config.yaml
d_model: 256
n_kv_head: 4
head_dim: 64
norm: "layernorm"
positions: "learned+rope"
rope_fraction: 0.5
attn_scale: 0.125
bias: "none"
parallel_block: false
schedule: "wsd"
decay_fraction: 0.715
decay_shape: "linear"
batch_tokens: [32768, 65536, 131072]
seq_len: 256
steps: 8759
Each number is 128 + 32 x the weight over its row's rms, rounded and kept within 0 to 255. Layers, rows and columns count from 0. Numbers have three digits each. The size before them is the row's rms in percent of the matrix's.

# k: layer 4 attention key, 256x256, rms 0.117, rows 75-87, columns 0-255
# q: layer 4 attention query, 256x256, rms 0.116, rows 76-87, columns 0-255
k75 108:127125204101076105146182118104110171097102153125086119138099160096104098070152114128179123183102094163068163153135104079068118146127163170161170118126101141161099166164139143104110161124140143108177158116143124081141144144133106166200108143119097098151056070229118138125098116086123184126185124108142071167116104100148111112168105127113159077143095120107123121129146145154146176116150106096102184138205151113079148180134120048149094071099144101090125125149144126128192132142102120141091128108144082133110141126118113128167151116072096078182131143133124124094128099146169098121141127137097127153158126078139170087114087016146127115134168091160130117163147115041118184159124042134164084074149131090145097140138177146181127116140128105109125093118115121083098121105080124
q76 102:073102185143134097130065043063095134132112144081113120121161199078151158189096081162093094163115099094143091135142158107162131121154138063131144128127132207183152090083143054133156104112052131124101138103130134090123165135088108142163141114110083168116226146100109174109206129150117073164159112142112181121116115102128118075179148152152118109146141137089099106133133144148121122167131144180113136120116069152121155151118123139166145086104137115126095100155164151179135137089096167126137108140118140135099120101136180110141130125130102151146081135128149174233093158072103159058092087112110079180115147152183056159138069126067134142141129120147152115105092119119118084097131132131097109139108125097122153196141120092166179148115156145148144085083126175169143101157144104
k76 100:039107104152082104164067100087162093110079084142089122118099155103128129172113097161135096147077140127109104116103123112118087125125087095148121162107191177129086134164087091085124142119124138120087168125149101103116057151132110109078157095146151128117167187097070117090155194139148109153153134194078133146151180105132153068111089139120160137089065167094130139158178099129109063127101118154168147145158089112154146059161117144173100123101101170179177133079127174144095113107123127106138145166160206117131214126158114122130145192170139126091089097175121133170130100188127167140128088129092129147042195171130099140135116135098186138123112183163112148117157146160119060119181133091064148135118091111095151115159098098168115121078128112153116151097139120144145121155093124
q77 100:181183095119128173124113156206050135177158102165193118146125155156141148155137095073151151091137152148078074122054106121126150139116166112146134125100178144122052150211105093133139162147146148106140167158140137069123130131121138144126121129139178122148125125078186139111110223099097113149121159125141116140165128138124122171043103052094095114064140113150072147118118120124113076066084079097128144128125095124131155125116079145153078119188131168145098087120107144099063079142093147119126130137128159126076129119149115125131179175110126108135128139135097118035110110172146105221117144138136093099163124192119158112082155074113123137114131142097145158097106204084129067106154125137112129125174147124081147165112104128117123095136066112115110114180094094113118078101080128
k77 120:213140082119092180087232231255086189133142131181116106119131114136147137113136158114185151139129116123072107091125139136138120137075110154125109136053156062100171131102119107119091180116145140155160101133136087125208157109085158077187147133167135167168116144106082139142064105154069155159161143158161111085123122114154134130147105121121114086132185137142102157175124141120111108105116139098120143135103153087081125082156079143160165138250096108134073164122152122088131115164118126136135089132151064090117088141076123072131163134079150148117129088149092134134124103160092131148143091147118125049159182134081134166107089134172132171123124118134107129135128092095135146101135126108099149106133100096159105129130128144131159127149128102145150112135130110124148083134144147
q78 105:174163193114073139128128102055036217195143118116130136098135138135107163157137107070087142110156110070096111140146177107106165114163150078137136111155131187155084135106144081157149113181143115179073173169064076169153193122110128148067101145105070122099178105125213183135170129120131116107141086133105155127144101105121144096126122143144099115144161147107129164134157142137094159154112183141111115089125090114148124148103114106106112126075131090180147077153113119136124116124134141115164180109117071220147128119145133110148142135065127092168101200128126108175140146119137130074093167108120077158115145100117085115155167102113091130145132150101119142131116145119138142057123108177142126122112111096088200085111101076132193108102072135163106125143104156168107072152187088
k78 100:093117117182122049137158070038184099106129110132151118147144107128148072130105174145098164107147099147110179169134106124114169128138064149068105101128114129118124139072147134135104138097185130136127137107116059145099185166098098124184143150185078010149118124159123126147114139123113110143107088124170088167085119115097094095140139134207089060148125154127134118143089140132111128183109130113104115098106134109103115140107132136102160126114103149079150100162155062184139166163173120082125130099104080190116095110124160161121118079109153093146125140093156156164087109090103113059160170144120175124166083092126050085186118147074088106192150092105116113120114137095099200151107159075154142108108114125140136051071096138118094091168143132090111145142110143159118129165147143
q79 103:128177176129147155080112190123101150158139159073093139068068158178154150134113096152197127173157116159106180143091110123089182113156112115107075119129109186153082092124085159097164107153151112149087117189161130178087133117148094160143159184060114140121119102134109135121137121121112102163117085143153101119163107161180184083131173086131171102129120092104139118131098090098150122112160130172105142107088073079146127178091131094058104093085076124098146132146159126188194130170109182095122145121169208122138076096133131037099091143155106116135139145133117139150114099107117119070129096178168128207130119119110087110155185173092119124109096154145105123178092162143126167147161107132133157121128173154154123111181123155079141100166108129105157133149075102124198086178169127
k79 105:220152115166129138125132142155106139146137159102100118122148150154154120155123142074088205111129115140100136149067161101150188133112092170129121123088139177132103130071112156128146081104033153147184125136183132147143169077135131130124136161137143139146123124062122114195047156098120142106142104136130170057085076127103128190155155136105115136134170083110069120120056109146154119154177121120117103123113113071123144177081158138132141069158112146133155152190132071165168166147132173166151124141138120105099125120134176078097144163125084063095167089084108168109090104070131096120121177111145097137147121107144141146161173102156088095121125155143096123154108070104122115164149097194156135152126124134183058183149135134110160155112120100110179108171110160056178120131218129
q80 093:144108080090150188099092108151117153124103123106107104112119090125110087146197104168116034107106103113161175143128182189066127180171088078135157132050166156140103158135108077147139136132169096140112125113105155116060209142163069111161215116150113093137083162132111130154165112109129129148134155125115113113108079130109128186135120151133168103104093165156082126093159086097163163138102154132187120144129091123126139142124128138150154115094172110137139052120125141152162128044118135134202116067194141123109139126105122050152146116117146145170171152224170109113105104073080112112114155128131147123076077092154112149157134143126143140100102130095114154146154186101113137085117159143131163102152079126148130123125107128164127119135171071205094130106096079105074134140190115
k80 119:093132141206106162060069090100151113122064102067130167101139127124124160064135073127117087110170156175131136139157092122081144152163102143158081087110148142101171148089123110162159126078123142103102137144179123161117153167162129144104125155095158182129131135138122124108103150079141124148102130098102152102149084113141183131145113156126160114112068091084208108107156105126095151159157160172112140105135141133105071181108108111079083139059133197164176086085106101146097123068126149081131106081168178147097113106116122111127135118104160115191143157192139121088134115103164123126167126123195079155109106112192075148134147196128148124126132208187139106152049135124089163155114125130103093123125109148156126081107076134152114122118084111149061162160194088145169157152151181
q81 104:115157120172167044134110152067133087115190082151080119124165090094124117109102151118143147165126140104098158176138093120166120122119161054180153168099122174089052174170129129076120182174143151166187128066106186097165116101167117106182120087171153114134107142138103155117149133142169156141113125204156131190178125142139181145050139072109110162176196109084134066172133102130150063119106089143120073080086157154129175084115126160153086111147186117140086119119177045047153164152102132136172126119139112089113121102152095150104089100114113081094151107095101141118104145182137133150088123124066119112152149127132210136164160094123119097131146122112160129120155132113137146135151102108120112113125164193160135135104127147107109125096086129133112138176125107105177124136101117
k81 091:078091112153134105088110148116124098116159090142141116154126120107080117098188061141126057149166193172105097143123142125193118094144190094160116183101123158153067106160093166157158095101109144117177146093110192120110126159151112105161061101136186127144148152136061086107163189157140112140073113176129153111157122122134125155024079113133085130113183104112165081152121157126139103098088156117115126062068132160119091093104131203104148094126121095155185119131069092102098120133090101096116139165120159109082120131148107100161145090124129084141144151086127121087149126141125150149123139110142103112095139161158137094162185131109126110143122173143180096123131161046134131102129104139115143158161184154084062181173097153168146075102133100102059090093145136149102152155117208
q82 099:108155138111138164104098152173129152175089166155147124129100106120118075112055080141139113084162125132118134133106104147156188176098120116125126150127104176140149098150078152092087136136173098127078134134104132040145077128124140115118150088134150092146088150133191117132117089122130102185139193117127148173169109092115167107137146069144138103090144076120141119153077133072114123148081150145107178069075118122124181100120066171187183121129138130146149169185117181136170142109207123148178110169124146110103141080113110118126100098102129188112073120104140099129083068131101170114097156073091106157095174133097128062143125096153138082122125160107122155204159129075145171202093095118052103171098121137120078151162157078160165100150146094153100146085084078113121152128159089
k82 100:064083140127174173154097169086166121148092097205122143100103143169135141122119082075114147102143171115102167053093101184158114076113128143114101163107107123108163120161176157117113145183182092154125130150115119092116140175125116129116140138111100109126065113130138138154088122114112127156173154130153104184194106159090099135179129059187180082070139070161110136111082163082136161172128089105112185141092149096093133100178123136106208123155132165130127123135139154195145129145165096144107165136117116115094166143113080128077092084105094144197123137121150097174119102093126132077081152093082156134099153136149163137135101078109173136135122129121155127169128071118111118110128092191154067116160132172106081116114222123110134098178179065125114100103120137161104123103194166
q83 104:133163104128112123123137137183106157117063153130154136135070152126130070148124144089147177108152123120194113165169121080157212115177157168117159148199152145132074140077094119152151092141186194127161154124156101066154136122131155141160141156136120093118134153130127195143122134112100177105100123135117129222173110106142103078163162171080140149143136111124137146135158096124148155173105120147103087096146112147132029205087165149093154139101142114116171149107159087073148118152148099133121070146139136129114136091100171113187195066150095113113038144133157112158078142079119155152112160101146087099121099086186104137143128147058079098081099181144107142131136164196120141146140133070183149155137129113105108162087129134146138177143113202125118075133146138150162114146104136
k83 098:107148133124087125109142117154112123083084161124144181135095161092095099138121159145076136134135113067209142120157075124141156148107155153113102148157146120151129138096133073130099049112177108131100047159177114124138142091141131152124123121149116126086089119102151140152155103149109167149133117147146126144145133161106137086169126109153178166154121094052164093133146104055191179108102057138110159053142144117102096147082119149059139157078115135091180125122162092151110119151112153131091058134178157109114085105079196155130135072146109082120101134116201094158087150085065176186127111060170132161096117106157150089094169085108059151138114156102112109122120076134075169178165141089140127185114210134150111134124175123087121155145163151140118094174165130113126129165101114
q84 110:081123121073122084109100143125194139144124077137092176132119125187115067127072156193116178167175171123130088100048111161107101114075128133086124101060145097067150065079149101176146156096146116153148118066094156132153134125130177112107195107121166092087096130153128108178105136108110116097159135147145084125127117114168102152119094106152160173153161102121096142097103149104110080148187087108129125115128105132088144075090178095175169103079133145154164118125108128135136121198197100151083131050127153154156113089148068132154081144105143099125172120127128053093095100111135073162123126112137164132136146065121156174140133140129123144085150149073154160144127125150187158101152137143159109096129098125146117100098173120171153141204086088128168178177128128110110142062183125
k84 100:126116073095170143179054136071115159155112095113090181115076133144135111141110128147085103163106087114127092094064163124130131123073133136143091095124127105125156117156120123143119108124115127142126160136090138144164132160109099174086098189084131142130144151115145143170160141103092088087166126202167110151154112152175083090106151129129148119211134167143141130164137078144122094196142129127108112155150145183107176116147174081137162139136116092144127083140106068137132148154165095138073204050113128205163154126120083157136155102174139062164159173078101158119142112135151147172095089119064131152145143112124123131189181155124136103143162068040131157201168097112123171109138175100103091096118124133130108160098152057167142186131099095131161166125101206093149127160147152
q85 099:110153163173084108147067142120207094168146144131191084152164142162142078113214167123146080134085140150180124072127083135098130086175080155138126093108175090148144095088093127144109190136184119112155120095089119203114176076120158115145144131112127180065163126142140177129169116108157098092113146108129114096144154082176124146163162181100139110174112175111133116139180172178181142136111121148142044142176173142122148137162082106113109114130108108109119127151117137141120142134149152116096076111149113089120112111122154128150143114135125139098081121091122116171153102114163110170140158117135118153121222136104130196078149200114134127105081113170129172110156122151186144108151138129067150137150104129118058131154088111137144210158191086048131110125148115119085126187143167
k85 100:076098160123137115172069121146158134142154114150169092105089110119141138141134163137157067096152136135137116140045179129109139136060073100084125102084180141143098151140110135170125178148151124136149133121162097179115163117038145142177121115129166118087111171132152120101136078112128115115112100127149169132151094136117114133108115195142122110170103122122082178130149109147198109129109112143157100142133145155113209082189080122151123085136101159140085146145083121097112167154094150120097132123212161172136099165149144114137063118144116179099109095045178161165170085086089128154170117156094131103141182059087181140114185119139123093136095114120138152066144159129148140128170205157102093110159178142129070147154107123136095129113126101123184153158137110087114066150052052
q86 109:113156123130192083122100104134149156139154186164130134140143158126145155108075176152094098167098143104139127127111106144114152140078176084097090179091133133106115102157088139109136147115034137089107110124106097117150175158148108108142093151156158150119168151134150172095186140145144172118055153113137123126195153137111111113107161173124159131099141148073074163115111151092104080098096172067185161140110088105110191124126127095144147085123119143149168209141122159192160129073135142171124084084074124130079119112140096153149080145116168109095133132117101114154073121128100149062162153111151137093162120187100123114131097083101144193126170128143128096166177208169097114184080146160156096052141093132132114204142138142171167115122175160129175100140194103132139058109124084
k86 097:137106154157102069152129127136147104166178137143055180101164210147132119101121114110111101147111159173160139127090137139166200134097195113119082104088125120116113170164077118179115176130113167161133146140097121139150142158102167111135178106186143182147148139138147158175141128128120113142138148097158099115159122084083098098115083153134142144107092135174090107154139143142176099125073132114104158165156144143134171148168155101113159104120167092205110183111139139155171132144145162109135091118127147159073117123122112096140122067137142105083083117098086108124093144149102097057105185141120084187146133096170135070126141112199075169073151153119149119135122112176171117162162142154198087153137132157107143107116129130112141107089206142169075141175165072166132042046200157
q87 106:106079108129167099136064068145131107151130136136090139175075163099126130151131145159118143157173149137149159134119137120137108156072117163169096082118087097134139113147132093088102113160115144094102152082132150084137093111115088132201157175166113114096126154114156113158140098161112125124120183037070153127109112134161080148136100037163144050089105180112087165100114143100075101177154144172255146151135128141117157049171125122110144164129158127078109145080137125093113118145161138111129079129128135117109092084093167124156139129142107118114153145115128170143114138106104145167066129122109188109091077160200136168094119135078172141162173123154069115097068189130146136133130184158139168123147111068107153100121181117074119124139105152186149108081116111068148116125121148
k87 103:073103155120172097136106140139150120137165145103100120166114174110115169130123127135155167155164101146110128180171114112133129112106169132162070080142082110206121123132185141138092102129134092123115135172181119132178099113065090100207176176128031121130165118184193106114147145166122121137108120105162094125119147176099105149104079099121117056111136118143128082086139174131059108156138134071192086086128132155067133125129162110131141152148105117101093131114150113146125153128157140056102137095092147150088112130092167077124089062134125111182161141126139139098106145100142115158060102147130169139152090133103118107084110117123127119150138083244118141164166129118144163180138167178136129108158166047158104105158083110121168115187175133084146120120167122082167095123121206